From a checkpoint of a small transformer trained on Wikipedia.
Training: 1065M tokens, 8126 steps.
Each number is 128 + 24 x the weight over its row's rms, rounded and kept within 0 to 255. Layers, rows and columns count from 0. Numbers have three digits each. The size before them is the row's rms in percent of the matrix's.

# o: layer 6 attention output (transposed), 448x448, rms 0.043, rows 214-255, columns 112-223
# v: layer 6 attention value, 448x448, rms 0.0435, rows 215-255, columns 112-223
# q: layer 6 attention query, 448x448, rms 0.0488, rows 256-274, columns 112-223
# k: layer 6 attention key, 448x448, rms 0.0472, rows 256-273, columns 112-223
o214 107:119101134114107117134124072097062104136152161092114181178089144119162123096092105150136121117130106121135127109138119117160092128174111152122094156128172099159126147166052098129120121156130139110127143156162158126135097126123129139069151142150115138158101146122128127113131099111110110094118133119129117125125131137163187166107111144134
v215 104:152118121071163135145135111123105148114167143087083142112121130151145116126105085116115127123136109124128119126154128117116132192148144172103126130162148129111136142087152131160135116140115102114161083140095097113142191124138129099132085164148104132105125107110145128125145110119117156158139088152112109130101147110116127131139094132153
o215 105:126148116143070120161126133097151100123128131163145112149076140154136108095118115173175126121133140110133122101096109175154148116131118143131090138161112121125091139135147182129133141148155150133122165117152179099118112178118146165142120062118170135210185148105111135114095126116101126082112165153135125081165139104114149108125181125115
v216 105:138135149131120131164141148092156141086110106152186147125116100116101095124179151128135093149121095132107133120138113149180172165114128185151140123149142117147137079134138096096135101146125130142111143143066118098124143112135109147158133076144125100144098099128110117135152121097111131121172115128141149135141157093140119123129156099142
o216 105:162121115107154142097145119116161112156159123120152114147149147131142122066065119077135160165120119144124148123128162127081133100149140161107172120147123128141117165108112112132125100115129137158137097095119101156129194130089121125145154109130097128137112142103154116135119117131125140141099172127150122123111131133134161086109090120108
v217 107:094085163096118113130132151119084148101139147130137056119109116138147059146177122097136132117151090132143123154128113145090088120093121175137132130091124163105096126142116128122160182117128137156157112146136124147127100107132091150120127113150124109155156159137149132137139128147130109114140109108112119133075148157104100116123155143136
o217 103:188126088152126096125113136168132165135114101133124149096157146113145143107138159128128122147086147158132155144145126145135158117118129148074126090096155119150154117129158145130105145145151122120156122099137104089129103132128165148160114152146135111099116119120136133186122109088145089171136114125125116162165140141114104100111113135156
v218 109:084121122140128113114121156174090136107128181152125173144107133134117096130137139075104137101131128133114139126139159151144136086096133172124138145138131131114159115127111134119121103091122117166126122116128167143093066157127131128097118116116133124089168125113133143129147130145119118069113143088152096123131128114183123087145124148085
o218 109:118152140129078111150189097153135156114127118114088088172154136132114107135135162112105122147115158146125084120105156114117141179104176073129152182105135167114143113126105138137093141088161121117141117117125105144177113090115165143185142118104113122120116118145111131093103169131172129143071123123134083094149138153110112130136135151126
v219 099:126130141175122137156106115162197127148164107152121162124125117143116143171167089134128147126108152136133152119129170162124161131112105129136121131153116145135140125120150094137127137190114077147134164139120120168131186129122088135090147127131137126152139092129125124120135114054138127096126140100119163126147141109124122123124152138088
o219 103:097168131135121140183120123092106135136080105097113095207183113158157141199141141138102102165158089130143136105082123088106124129125132152116099154150115162092085118093149159145149062122100185103124110163113102120097126135158154123094138099135121131113164123138133143092097130111126127134105112107153134101117149130190104113061128129114
v220 097:130109120140103091097126138109098122118135156118148134135111148147107153143130121130170123135170098152171149128138114136109127117153165139112134134162107119160140108076119110080118102122135144121142092135180136142146145141142100122092125109212090128109149137136138096117139154163068105111110109169177125135146151132122125084158148127115
o220 097:137163130158081092153134110173127134133123111109144136105113091088107099153103138142125129115110165175113129160184139115181141149126107124123125148130168120134120129154161145178117136146133116103131120135108125162180118127128172122116155080108132145120102115121131162164129123127151129149143133139058145127091125131121176120122126154090
v221 104:175134111113101144146123116095111140092145171072107097132152105175127089139150114167133084138151113116124136126115117177117157188166132127136107134123139152148138088142156101123127148091135140142116110103149118092125118151124116179134139127147154123134130085111103107140139140093110107159116122101114160124160121148136106164144115126157
o221 103:175138104121136134116209131149099126133122132166184181061110125112164109134096101129137120103138123150142138132131073101103133127095160128102104133164103140106104157148169128134167144149101133087133112119107175138117144157136139180105120120166112149131123171091152107126124095085132122123182178068117113126095114127136158089120132123131
v222 104:169139081140134140129172147151121119088101146138140137122127121076105117093158131108107124164117119128135151117107138177130172142092130123113145119094126137096140138140125088121142105082145096159149158149143113185117143136147142099103170128147138147085121116138119113143165116120117189168122131156131135143115157124177145156122139104130
o222 102:109147144140108099123177116106161179127096169184153126111151142145133128115133099172137117118102154138108102152109110182127072148138152105138117180150140141128176160092094122132091141149130117121085141142169122138150103129166074142162138096097148103123138128116121150085120084149090135108145107114093145078116137104113102107140109132113
v223 104:117104088147113101132132144149117125145153137155108151117116095146148136149119144167102120138161194132138116127092111106126154150150154135122149112112129102101148137112136143166136135120158127127124087130107077147103113140123149102085144163132081094127172081127143112128151082071138148165121140104127126127125161105131120123125133065103
o223 105:115149100127155124105125157101156167118106109160168141109090120117101102048104140090148133114119123119134142130107098136127159096143120170175127108149117139102142112079108149117125140155112110129150146168140126162156184154141142119159086109165139088130135074156126133140156105125118130146089087156129118132123120147118171168110110108111
v224 106:110135160134128110129120123157203123145093147136088149124127112165100127136101164131151127152134105172173126117103154093137148117135146137120139116112137107150162139137116129089141151153154092115132147150101156134125167109119150116142130124124144148106119102102073134126157117134121106090123103149185134130126137095127129085118171148069
o224 109:113135100121144169108132174135091133110122111144168127099158135068147140138146119128110155137129166131125139144138179112143092160123145135072133118122150133118125079099176131154095110170084159112123127117146093183144152131113150094142108150102138136147134087160142127134118098113132101165141072113087115090148134140108136122152100126131
v225 109:122109121150123097125123167128135132168118103163145160135120131121173152146115128123132154127193173166107132151093141178111154107134138042091147128127134103145149168140149134115144106133147159131123087169108123153144099136143122076066095142111114106091106149090166157117145103108156122135101092101142114126087096094145127159116109133131
o225 104:180155136101170133129114106141146166100112122112137099153114096124167118157150150116115142123123163151164161105149130170136138137111095151137150134118062133166129100108076134112113120115119125132142101103140147157168156098106130116160128115133145114145130096152104128126137152122125104148121124129132113128156141153130139085143111123063
v226 097:147142162119122129081153142109134126135144128172157104105080114105166103145126129116127141175187192149136156144121130130077137101140135133148114127122124113193170094110130138105153082141141137134149112110122153128158109100130103136145167135119174143096126133174122130128089127122153121125148162123150099125130123147096124124094138156103
o226 088:155146161173076127108134108130096086138165142119157153180144113111130137138129133143141091133113126151140118163144109164190109159144127135095124212151116131122078122156138099149178130148121145101113131155153122140140137162091157164120108106111147121136095150119129135094141190139108129109072088160095137144111125134131151120121118137103
v227 105:158112085075115187111138147144146132109133146112147113136150128125137104107165130120074144133105126118149163131114102122115092172119097144171160121106100135087120168135122102132163130148128096180118105125156119111102109122127133135114088192106131144093134181128130149142146098127163173138130113115156130128113164135107090170155112102152
o227 107:109155129152153152134166110122102116115102147169108163135153207135097142126100136117161134105156105139111090142119140202141105138147157120127127134109091138098174117106134117101118107117167120148098153179149131114104134163111139170156087132140130118129112118100137125153143120105083117108134121100131123130125135111147153157129110114110
v228 100:091101148116116086111112146149130162096150158078098128155130127117116157119109153128168123155120128162150117076134128119118125143136141111123109115131129109136132164110113159115085142135147120099084075163114096094121149124136138121118116148162154120116162139120164137125153102174079134064146102116122128134094129126141128073137098155077
o228 100:164118094131144140157176117124183136135124101128119118066126142121160133088133149137088165124120113107084117151115177113140153106129141119112114124097135122155154127095117146090117096114146172161175132087107139135147126070119137102127135136126093124157128118135093100141119092045158118169089144118118122108172160156154155145149152121131
v229 104:113127155168111143106152141106095103121102114087144130122121099130114130131111104135107115199146063165139135115145143152153173108126128084108082133183109139175123133145131121124096086140124152088140109105157086106172155109149118120153103062140129132105108114120145100132111084124107171109150133107152143142093116138099116101130145180136
o229 101:170150153139105118162134089112115106120173149136146132124160175130170127159137130151114114127112166139146160119122119114094073132111155122157156109148120091164106109168114153121123104109086149165083111165150121105145137102120103140125165118131116162155113175155136120074079139159117091128113178096130128075129140177159140090152064142138
v230 108:137117120157126102155133105072154129145068109104076170128159124176117110100116147122155155149189118140107120151137152080163141141131130141099132117130126151143098114135140167108123127117121087111131184133092153157161148123141165133161130059149096152141109105183092144129125135134143147088115113088149143138166160130153148101128113111105
o230 110:094131120114153133145158130155132106087122140120133110143120135115122154136134127126153107126106107116146147123128176109104076097118103127141113121104139132150115093144102148155105133173070144126119092140097134164177142143080130090147168143122116161105097111117140130123131070160167091139125126126143108080123105127128108114169098128125
v231 102:147147138125129103104149191140138180120147138203102100135161108142168147129133115162156129142113140171162105171126121150094123119124118134144126126081132176138133138118134079081116136145175164130131146121093102112095112109112133147091119159128157159133118095120138118132150118076117119142140143178097157126069092167092111132110124116122
o231 100:163171141140149144148170114123147146119125141133179102157179124102147105116135157141096114070108115080173178134147073155118084098113170093113132120144138119130107116151120107092163145127116074127146128153109160123120139144178155107155120074146122118125117154141128138137128125104117122123140113108126163165157134142161126095151107117120
v232 101:087116115112126179118116090102112109139106143099108143125118132164131106160112139124107099147103139115125118119142113105147127149142114122182091136120122137147098123134187129151127121096113112133128164149104126106135139095100106168120153102129154109130083120127085137123104084132116100127134157113159129117139182147098156146154118143126
o232 103:141139150110142097155108176154121136159152141115149118161146135151137116131099126126126105141126128147111122109149153112140139142124144165137093080120131134090133149142101166121115126137109148148192131127147118146125156124104116091125123137118105161130088128115115070142147143123126179120144087101145142137151131106158151118107116146122
v233 103:142136103102127123152128099160103123117096143131146143132123159117092125094106117121142109121128138162154127148129100165192150123108144089177113140131125148086127130073125148163114153102115145063119130108128152128120127154112123103153195121100117160097138135125135106111126116133103104124138138105103137121100152123120122135128113141091
o233 105:136118163143115143161106152107106145166112145119096165151156102124123133126119097132095103155143098129098124104145114123163143100100100099137134147142122121138079194109155096133095097122120095157091115147141107152144101119131105167097134139155139146101105135092161126121108095137152154121159125083101114131136142105145159116163128120134
v234 103:113145145104088140130135120107132131117111131120095125119138143114092128149092142116151108121170130164112119169146154116122139121147149117112162120127119131105195092117089130132112108149134132135118141131091112133154105185137148149166123131116118150078132178127153136137125144168125125080111101165125086132120149102135140114114157118133
o234 104:194140084155134105147141112149115129120133175131118094064158108101144135138151093119117120146124143208140146071128158111138123170105114120128102118131104139140139154135160167128091106131140154108132124111109138141148104116083114096093143153158116139113135138138102056166128152122152105176182159106100093119145165163152109107156102128106
v235 103:120094147141153164165129129114121112101125124128141138140127124132115101179163124155095110153099111153114136105141075101128119120139128164110132124157130146150123135166125192129142104131127090128129133115100124139092148157133125130135095069133077121138127107165105133130177132122139122133129144128121134125105094083105141142128084105112
o235 103:113152125138121102104136148104108118129125150132143131181118111126125080096126135123152067110142134133119086145125103118107124118127167162141128096144116106112141165164112149139061108120119146133132137157173137125103119070084155185148140160132129165191132109142136124104070133137138121116136100137135102151154180105146130111116143132156
v236 103:130111181151129110132135157108111116126138099127117130122126154166136137144157101118159168153134103146085105137103089124126149111104143164140089142175141096100108129086107159164121078116133142119110116142124104129171087102122113178141098065166121106146121130152152134126153146119142080129102149123152096132183127127122128109153148089140
o236 098:147135119145152106139092147150102126141147084121137106113170120143126090138106150120162150137125132156161144149151148128100143104147150124098113105131138140110088100161121160137113128126090161100152091137158137095128149167145178123123173131111139109113093098138150126164090126128104177134123114131151139107110105135107161062153145156128
v237 107:104105120143132153128093164110106126130120150145117126113142152154110149143074099156181102148098157143109125124088129159101119138144154105137168131150135137135161124149104131125136122102140127113101128090131092058131108139128125113098058098118101127078093103164161135122085130143129099138124100125150134126135097135128127126128113082123
o237 106:148132111153131099115181079156129162125159149078104129153077145129096139102154163115091122134142129110091124142168155132160135159115149097147095110153133101124131143130138144122068076115099119121141115172167170124104158131098170138145148141121144108127154140138111165136128154124120165128166156129143129126140156122099142150116163160162
v238 106:162127090095113128108131127110156109128131130180122151134131120109152107156127131150110117101142081143091102122161137137139069132156147119136122132122119131128153146132146090135175112165119162151156159146163176156093136168124141124149099128123103138107101147107144136118109146135158155164114141116160140125110131108180144163125162107139
o238 101:144147138118130149150047152114121112113158143084157092158128093130108095173093135136173106092128119147120138106156113120107120106116128124154141090138100150129127178132152131119138106120103106125116096099106098130133101118168096168139118122106146125110140157113085147148147139128120126082085146138123130169105124123077104117118129069144
v239 096:120116108169129133112160127127100138150114143170106120147118131137191131080110108103091127083140122125106150106113148103127135151129155136087106130092125125182159152153106132131099156147118153150131098150136143158146096089117155105115131121122118160176145122122108097116136111096110143111127141058122131130125126109139162139108154176113
o239 097:120126151066144147153093179145179123119121168119175189161148127079125150146141149155137083082122077134134134127131136116094079132092119116134168174103109095126140148136128055070134144102158118131132135112147125089154137113157109158152131152094134157149141113110115081156128072124111104139123158127143101132108134145139066087143103132169
v240 105:123146198135131122135131148083164129134117120093154126131119146109112154151153140147121167170114131140145136161142171125164112161144125122073101124132111149116126125123106111122110106135112135093117115127127114121136101129124142127099117115135119121119149156148110155126132147134088162129136098109138147118140116117139136142142150127126
o240 104:145125047119117125124073107164139107092097084112105095137172096074125099144090180139139118114127108072154113143149117090084114110151135118105153118125143117130119158118107123147144123128097115146125136126131149124150128096120138107158164186110126129132103132147114170141130092131156124158071163133122152159098107096134105120124166110133
v241 106:147121114173120144134124072162158121125105147160120159118101162089103166132142100149137101157138106149141126127116146143113129106134166146166148130113109070125155149123148139096139116153135133131120137133158175152127169122122120134139142082093135123108124083128096107115119109138135107086098120161125152129133105139198134133096177144096
o241 102:073125147087125141112028203114095132131182142085145145114114088157126143129137152140141122111151090148137160145102139133143104153148153113086145133167103136135164139159166127159086096148099127109101101117133087140111119157126149148099085135118123100076145144148138154167163144158100128158136128130109110155112089128120096142134082137140
v242 096:122150181144129107114116152137126129146123128160152138129138162160124105114151154122113164099068106141104125170127146130133130130105128087147144131120148126106101130116122124113115150121106163130174118117106094145112110110142128111110154168138136106139153158102194158129138107105103156150106123092131123133115118137183150136114133156142
o242 094:150154128149110165110111078109140111154125095115102078171099120122180153155155114125111139137149133133118134136144134150116153130113135130107119154112133142127094116151110116086087120096176160111123132143105100128111109093126120127155110122144131117130102162123064166139107142129122118125137148135133122136139128147099118077148116136064
v243 100:108164066110140141188119115130141131099149134097083100131166127143149116131106139151046099103119090145138100120167120100127108118140116105147099133123102129133130121138119131115133093131116133142114170109119129131173152132124109114174148141116093157114126122147140143132097100123137101138131130110097137122161140132098129102113117110115
o243 100:115123183148121131153086127132142138109091077127085142144129110145114124145162128147163116108140110094099156098120122117134147102102139116143158091173127158142107142125111164121108148156136130086113162131145141141110092121098111147118117144147144139107148164162141102084110156147109121099173104165163129141130125073128128152145122134156
v244 097:131103162119133119157115159130158132145125115131089129112101144121091084130143102121171115129038103157092136099150159166150116105137144162162058124134150149124130125132117125133123120128129173110129146138172134123133122144141105143115131089109183107119162144131113112128164159132133101108133130109118149134108126059141102123133097124115
o244 096:132132138106102151101199102115145113147164116107131123126164156153130154144122116120105126141126119131156140173104141119102148119081177156101120174151144133085124125130136168123155170136140114131087162069071129103143136129127113129095165125137124115095090110127135149123102149154094145152144120114119115107151131127152122111140093123118
v245 105:156111114117150137128145119160156109121105128158137104130135119117164117134134120136134121116126089139141105146122152091130102104107087170148158119110129120149116156132130137151145154121126142161124121094133130166138140150129144115141083131099163176160116116178147111126113153107151152134151110126125131130133094115075148130089131142164
o245 104:093109164102107094117081164113132175104140149120126152175104119101112129147107140151129137113117122118112156164143116086129146140141140123139127093170147164150154105159148091080142152166158118117094170152130157092135116119117114097136095161126175108111126132130086143128126129115150055139132117143121116130140160111098100151154111110123
v246 096:113124142146127119134142089153123124106128147103136146144117144166134093135159109139122128108101111161134119137131135113148157059117121131140133122140098133107142194100139140142125179112140126128153113134120124127110137153122153110112140127135083145097130168100103122133135112100137148096133112115131128129146110055140154098134126162160
o246 096:081171150141115095180113107078101136152134144159126063132115121102166142082129174144157120191156106148133125128151175150113142143115121157164120076120105149151096106145111119102117084104149152123122115137163118096107113106138136097178111102151133180157147130135128094150122119117139152129147153149138134117144133099116100144142105139143
v247 103:145155123160146119116125098118122139104122134053106123140156106135141125112144129155130132179116125092098107085119110115154130127154094144129146132139117096108141114138138159093127093110124157091121128097132140115168181134133124084176123138148153091099134108141131129121173125130141055179146149103138151132146140133099122104113119131109
o247 102:103113153118121110119121143137108126149134080163170108117101107110100088120110102128125134111088113173131140166130132152126097092070139176140165131144123130099106122122105091174154152158087082155147155133082148146133140161134142129130096135148105167106100117107147144104096157097136165130131107130137122110107160115116155155113110112086
v248 106:122137118139143210119119157110093138173095112145153106117153128153146107117137106167160108133175142100099134138113169132100146144130103144130105108148124124138142109121149166150142154198110152154127106113161141138123135077122112115108127114144104121163101126147090100136088112072144129102128110136124205121159133180111111167131144133140
o248 106:124108136126102127152146065124128093114107140076129159147123158124119124163120143103136138121109118116171098117136091129131116088140122148106128132127110156106120152121152131071152102159108094129138120172131143121119101117130123153144131164139134149097131101143128174110110113162131110107175136116131116156128153101159102062070110142115
v249 103:177131145139141125147126130112164150098112128113158190148102117137163169134135136105154127107192133181131169089147128129085164100105149149109125126145121126146141140170097122089114108152128154142127173141111119137127099127126143136104131091126133142146098099138115114118117130125126139095130166095138146124138167147129097113110114146093
o249 100:099106149128122105174158160155150114114106151126116139132171124123126155158177144122106114127151082122171132128096155108124126128103125112168142150133122118140120157120116078095151090149122137126108118115119162116142146163131066139117146102080096122123099137131171130089139084118151116132103084147183143103116107113106146122191111106106
v250 100:102109121169161106130092142113120134116130105136102156144115126136138137152147158117126146111110109114120137128156093114137153140096131142118140131135148129132143141118085199095136106104164134150159158166137126146152122133131123087104082136125114125147162136114157157127130137108154117110110097128161074127154132102146129164111096112125
o250 096:123171137130096125128190109112121156143099106130132127146162145184136130149141127146139116073118137129123093132117132141115122127110122146133105149145142137100120120146136131116057087150123143100134089128109143142125114095123200125103119141156119157161165106134164129095122133137120144135120142139139157113110109098085122104077159152167
v251 107:141106126145138107147147094127150095085122124119130180151143122171159174106135113165109163145139135162110120089098128135102138136138129123149121139149104111109087183113150179124087116105130145109097097131130131164106164090117152111084146161143107116138141121142156148121110150097165091146089157082154129119126097103144173135126118105123
o251 109:097119155091152139137065175076128146121117113170187139138118075147122135150114107139130100096151140136110148138120090128132176149100122146144091096121133123117113122155102125113147112142123124145187105156102151124113148100122137097119073105130111127157123113144163087151122156155153142113104118108145105147118131095104102146160183135120
v252 106:118085138155134117142127083180160126143110150118176169124108110096048117104091148119114122149077113124159124109151117148128117124101145121136093131150128139147123136135121104091127126142110099128117120128153144182090139117124136137124159101094173142107127129144106104124127125170087127088110117090179149126073134150153134104142172133098
o252 105:093146105085113154097092157115101115146151105114135108109174114124116136148164159141116117146128164116102114132120150102124128144144123139142123156077144117124135140125167135151130134136087135173128129080172049152141177122130126108127124147124125086111120102112129139143118136086150123197109125146125100122149114132109086170159129122154
v253 105:099161096140119147146122146143107149152125118132145155129123155047125075117119100162118140145178118135080101107169104142175126117122130097117153125145123128141133149130110143145141089141100126133128173090151115125159096149127123125111125120129119168071156134175127124122160124160139101150116093115088114125147148091130149145152117119145
o253 104:125116126131122086138146080131103172082117136103104122166130136130127167122130141116146113163118102144142111140089133100117127111122087140122155118151153144152134114135069159159102145091099131133098163135132162148138115137134155135115146136099128139112109142106074117113093154145200135121151212124145129130103148155127111124153139095132
v254 107:125187159129141129166133126079180130138112100127089118124104138165100124124151137126165156110124151127121116137179125112166117125121101154120129135127111099126164089128134120160127066138131141152132119111119104113140166103122124109105135161160146131145093097090068131130133118091152128118160136137138146126203156107071131149131131104136
o254 109:097124129152120116115127143157074100147123114162099106156137171107130161100141104106127132146134108118148102127110147104157146105140156152135137154111105195094121131100116123111102144134174130116098152139139180083135099117127086126087150119125114129126122150142143102100104112162109145099125115143110148131088119092173159047117118112107
v255 108:124137118134136134142138132158122160138124131126122142163134162140128052111132140137078164119113118131119103103129115108105157120132122147154057143153150109129153192143125106144175094107150086154144108101120131157115133120125109136105105126141126147133115093123139113132147122072152109163122111069160156123129103129119135157109125106099
o255 105:093129118174122142126077131138120144114130099116131107168141100129122115148138178097155119154144147123141136120156112199121121141077149119132134133107102109111097090093149140153081129125093167069115118173149156124163140138101155145155109112125135138159121118171114130066116150172110138113171094159103160139145121095112158130123112144164
q256 118:168115099072124112144094141147122164138189104117131128126129104131122108130157148138140102107104185133168185141110125144125154154125162099112157123159138078130116092160139129108147167132115135134134157130110190094168171137114170105136126118117116140132085088133099108134070113096162114173128097106105114131159140188126118150154144144136
k256 112:130132114098080119117122137148118162108167133082127123152103062120115109078114158150129135152139124128147100145163111109098115134128099135134132226145117121123133146101102117147101147144115113120108148117124131151126142117018144123140109157101166138132112126144108104139094111113166135133128155117090122255167127157102130131176121160166
q257 107:153151141164089119117151149181113146117142086117109151130081140127110105104139130117122146142124125166125125137085131151144174141144148167138107129143104153075165145094103125159113167096155134084147133112123094148153145116088152123135101133158078087124118127139122156121136139121131169190156143120073144134112093125110133164103152155086
k257 100:136133115147134126117209097152141115134133125137101140108070185132133126077152149084143135113155114166114119137099127139133121156129132127119128066140086142103158115116109098105086130118144128112144116136120160135147181128187184117139130131126122139157104129106125145118120160098169117182169158133160159042105160163126124157121149109133
q258 106:185148133148106140146159124164178156118121174115094112114123134097139090141131102125109167164107155163120106097113118122148116159134131102136138134126120171149116094131169137148099148163107112130140124166115100159126127163134153148114101103174137157112160151158128091114127186139137121128179166165144109123145129140147148123124085150127
k258 099:120124093145146092161168131131152149130136140113138140075109173135165132111127125103128150131121145200175185091124142166135133150113145132150124000131149118141159110134113125122135139099139133149146103137135123123127156129255182134124134129132121134117115143155115132125118154126140115160201125127156104005143162148124136113094108122105
q259 106:145133094112116118129158078159141135119151148137116134107151129144190119163171142165130141129133132155184122088132149106108084127103144123107124153097136107154096095161142129071114119105123155103130081129119117102165100142112154110119155116105134119119111122124144119137095124130140130178129107095118121128141110174131134101185123132104
k259 103:116118105140126078156163149152136149155168139113090164020116219138169150124177117087141162145092086182118141096135135135147133097113154101121120136133113088158136100150128133134139096128123142119128094126134116098147166119156183116122156129148154144124117145145129105090148105102156089151127188104155096036111126120110124126137105123138
q260 103:089128126140156094154139141147127117152105136115105070128150152111118145158135133139151163122117158109121117095110143161145103113136114157117156129150112138156127131126136193127103110152120123132133156136136158082072073134120135130105131168111154104143161088145163127128114118157118110126126150159133162129146146103139113118138089111119
k260 106:107123136073176156155186147152132144074090109090128126090099106145101120165109150120129130118098165113125084128145139121118040128144157150176156100103148112139150112125115139152134143153142144168113153167190171135123104160201137133135175133107118130142170165137161122111137107157140093128164123186136115045146128112110127131124123121110
q261 113:081118140140170144115119085122077099153097167160104125120156140110123169135160127123124104154175146104082085135126145124139160139160117093115094157074121157102087125096166144119149078086114148115141120141108146058114139118143133090114122131133154153184144145112165133125122145144101160150124150125149122143112117143105143154118164117123
k261 116:064118109180152109092150101105076114120113163126140132115135149131123156129179137134148135144153124079115113165141131149153105109123114131103108153101142182137089105135147111140159139127154137117117089102172149095107108124121116098128122118098150181166108136106119119080103133132148148154151175136140134105099110127114166127131123139112
q262 111:160149130142136127091105129153085099084174110136186172140160117148140125162149131098109101101127127128116135090168114120131072149113098155092172133141150103140125102137148154118142100141129133171154151153166138119100121137153157140111107080116155153108107138120118139122136108119122134112161109103157111119136093161152162068115172117152
k262 112:161133116105121162131089113166091120131111115146116175141135139132136105099146095132155119135142096111131174104142119139129158083142118121105135045119112136067134116112147124152118082127104131144159112154136126137158139147178081170137122146149177176154164120120131131090135114116110152119155087124117120124134134125136145108132145104122
q263 109:083147153116135152098078116128141105126145100099098134141134110138113136108118135129115178120137142138124161128178093138109159116157133128125117128120113171118176122101109118135145065116149126090138119147128092146146139146119086127145107155141139101056158119114149163137141108131160134115116124178166123123113148081056108148096110126129
k263 104:110101135137078111141112148086137097181090116096097142176156101121123100144116154136137141148093156107129107149097140154096168131172098122125122223112144151117120120121107119157137125120127159089106122142129091127094128141064093116134106126146136109083103134169168159139151124152153103117114086171124111255105112097146101122079110105112
q264 115:103099127191151148115096104090110061134105110164121148126140162137139137134101115102166080123132092124148110118128122135137088125114128173116142115125125155132099112102138091104169131105162145140124149150157097120141117127149145144129114135143146151127110137113142095109121127139156157128153124112146105146125137114171149099125139081130
k264 111:119154140109140125142140120112115084125134135159090117127113160163162131091105171133127110085159109114139139098125100108176098107122138155124150063099109150117078148119149115132093102140132108133171124105113129135118127155244129163119115159112133152100159165123106111110138156126154130148131146127133133085116130098165136085140145118120
q265 102:169087103064127099128151107112147134093125173101122094156107113163106133107104120119111143114117117099084128150138132126123114151165133117172134115129122102121175154140141114166151127164133139130139119094101147106112135116135116156095139138114146119134167096149098122112142122161138137135108121152143151135110173145127119126111131159160
k265 099:128087118132126104112175083135133091131116112102133116079168138132116115150133134114125131127129147147118140118105122125139151138151154100157143032118103099101181121114138118144160138146133131160222120096131141132140131125255156092116127124125166135125180133138102156093108117126144110146157116119159114030076173161140121126119191108140
q266 108:125129122127149098116151111130124139133114153124094096102156141164145151098166082125109143128131087094073144147099116113178114117125166122191177104155127150183137138133102104109121165122192107090110147111133124178112141107135121105081121166135120130150134103113153118124138124127147154151125139130125177101139148131100140146151100171131
k266 103:135128138103210102131067184128123136148129116153105152067115124111121106098143150090127122117129134129135179111108123146159169111110109120112125024138097122146185133124076115080150114095161142118183122127114159138152129116200140127111156156138120152116146116118133100192128103109135164122171150092149111032130104124106082137137108132131
q267 105:133189140117118117132095096146129109117118109091122142083156114161111099157192129123137156145111165118165131108109099145108106156115123098125120112086137145101169110166165108138148089140131159151128126139101138137145107149130135100117132116129124148080138110147136159128112125158139166112149107123128117109124090131115138071161153126113
k267 102:135128148129107162148000174134105163205146121163107117131198108126100108097147136143151114176117141126137177144117099153063195152131099119146127158109151159125142106167153131125139109150109103137102126158112124125146114154083113097126155138123137146120137145138106106163101142126153113121125093107129116207154140131136092092119127151143
q268 107:093143130121121098108142121120097089135120151097142145136104129117149133103147089087179135124090089168155155156115116155130088172106115167104151135133106133131137115166133085097151146161093108147082153130198153129122174160109144087137124142127134151108088111121164144151121126137093135111150139106105113133145098092084113113118120128115
k268 108:138125157155134119130146147111126133102099140116101147154127182098143164122128094142147135147118192119185098177114139140127099132112133134086101181148119113082132117168116119116130147183127115109080120172129168124126143148047108149122156121133102149134123152092188132150163134118122133159150117125118137148137068099095104093128118152146
q269 112:159128094122144180089088137139149138124125111150141080123113110115096107109133122129098135110149116093129135139112139142118158191190128129131106122139152120115151134093144147202132153112152153144131132114138107162129122102126162098146139145148110097141144115119087143134117136093127152121122160150131147119166134188118152175103172131151
k269 115:154132117106121166085098091143133098155148092134187085081135072152099124088134138144137130117145114095075186115154146141154171141164088102091108099111162103115166129083118158165119117126131161109158145109102109106138150087138118127144133117128132142150133100117074141128119119094134142138124141162127142141115149148150104143125169141133
q270 109:134117124159130142119140135138120159136164149104113108090136110098090119135141144107126107174138090116128143144118120157126112166150140134136165109128162136080119092164158064128124109093124120135147127140145158113149110097143177118112103147137184167136122122157145097119085148158146158159136095106087173103170131144120143127126117145125
k270 111:159101132140151129163003190136114154135132131108136135104134075112108094107174119110129132128130150134144166136129139144110114143102133100125122057103161103087124112161114113115116113122141134131178125143131113135134117089147139109132133151146103123124086089154118134185125172168149132140132116110127139145134105154124117051133147102156
q271 119:129112163101128110133094141133086115143140153137125107128164119123125101149118145105115161140099107120145124156095148149131110107179132134148145128115102166076089093150116142129137156130102133131142132158134133118112115153141151153100112158143157129110114113136154083123126154179130120154090145130132144120140137115186148113129077130144
k271 124:115134115073127139127091128106114141106125108101101108133135140126108102148141157132159099154075125119176117142158115149111099068173125139127109115125175120084109103142107112152142118153139145129155134159133119124171117122172159162126116151106154084116104135129113128134109129141159129158098111099135142144097149117170138105150155102128
q272 115:112128126139155147138117122138122134086112126138111154122140171096139126101154097150150128152127186116120127095153179149125159090093120088136123127084140159138157118111129126100131124091163159107116142151121091090165113112121161130132137106153106160154118144115127173148137121148116105170150123125117123119128109133119134100124146114097
k272 106:108150124141171087159092147132125132152086174170105136172149109121102128115130126102124119162124103129140126114110146109163137142093109106104137218107153118121124134150129129123121088111167097137061118140167110115135126123000121126129133096148118146134120120089126134152144115134142127138140185140143101255123114116135147102131110123113
q273 116:125127109133115171130158114096174119103126104145138145114175154132168127143164153108110088089129128103170152102134113127097036143082145129134143144122120125099079118108157098109112100159064155156089100171154089161161142162134111123157130131144144124122137166161144082122141097147103121153129087155103150123130144124145149107106141127128
k273 116:102169145129172181170101126144137103134146119118129140131146139123123119120124154119136143153146157129159185090135134129148127119108129159130138099134146113089068113115174129117123067151088114095098131167149096110137123129223142126157113115141151115116117124151099099093099098139128144141160098114147111013118133110133146088097118111091
q274 120:132111079140070156151147168164099102118100106122138160125151147102149099149128129162140142107153086107121130127154153089127112129152121083090105135119125160118103084154113160165097095149174228072124124137146139134137140124150114176094119094099144112091142150107129162132096106090156174103141141145084134127128075081094149120158145137162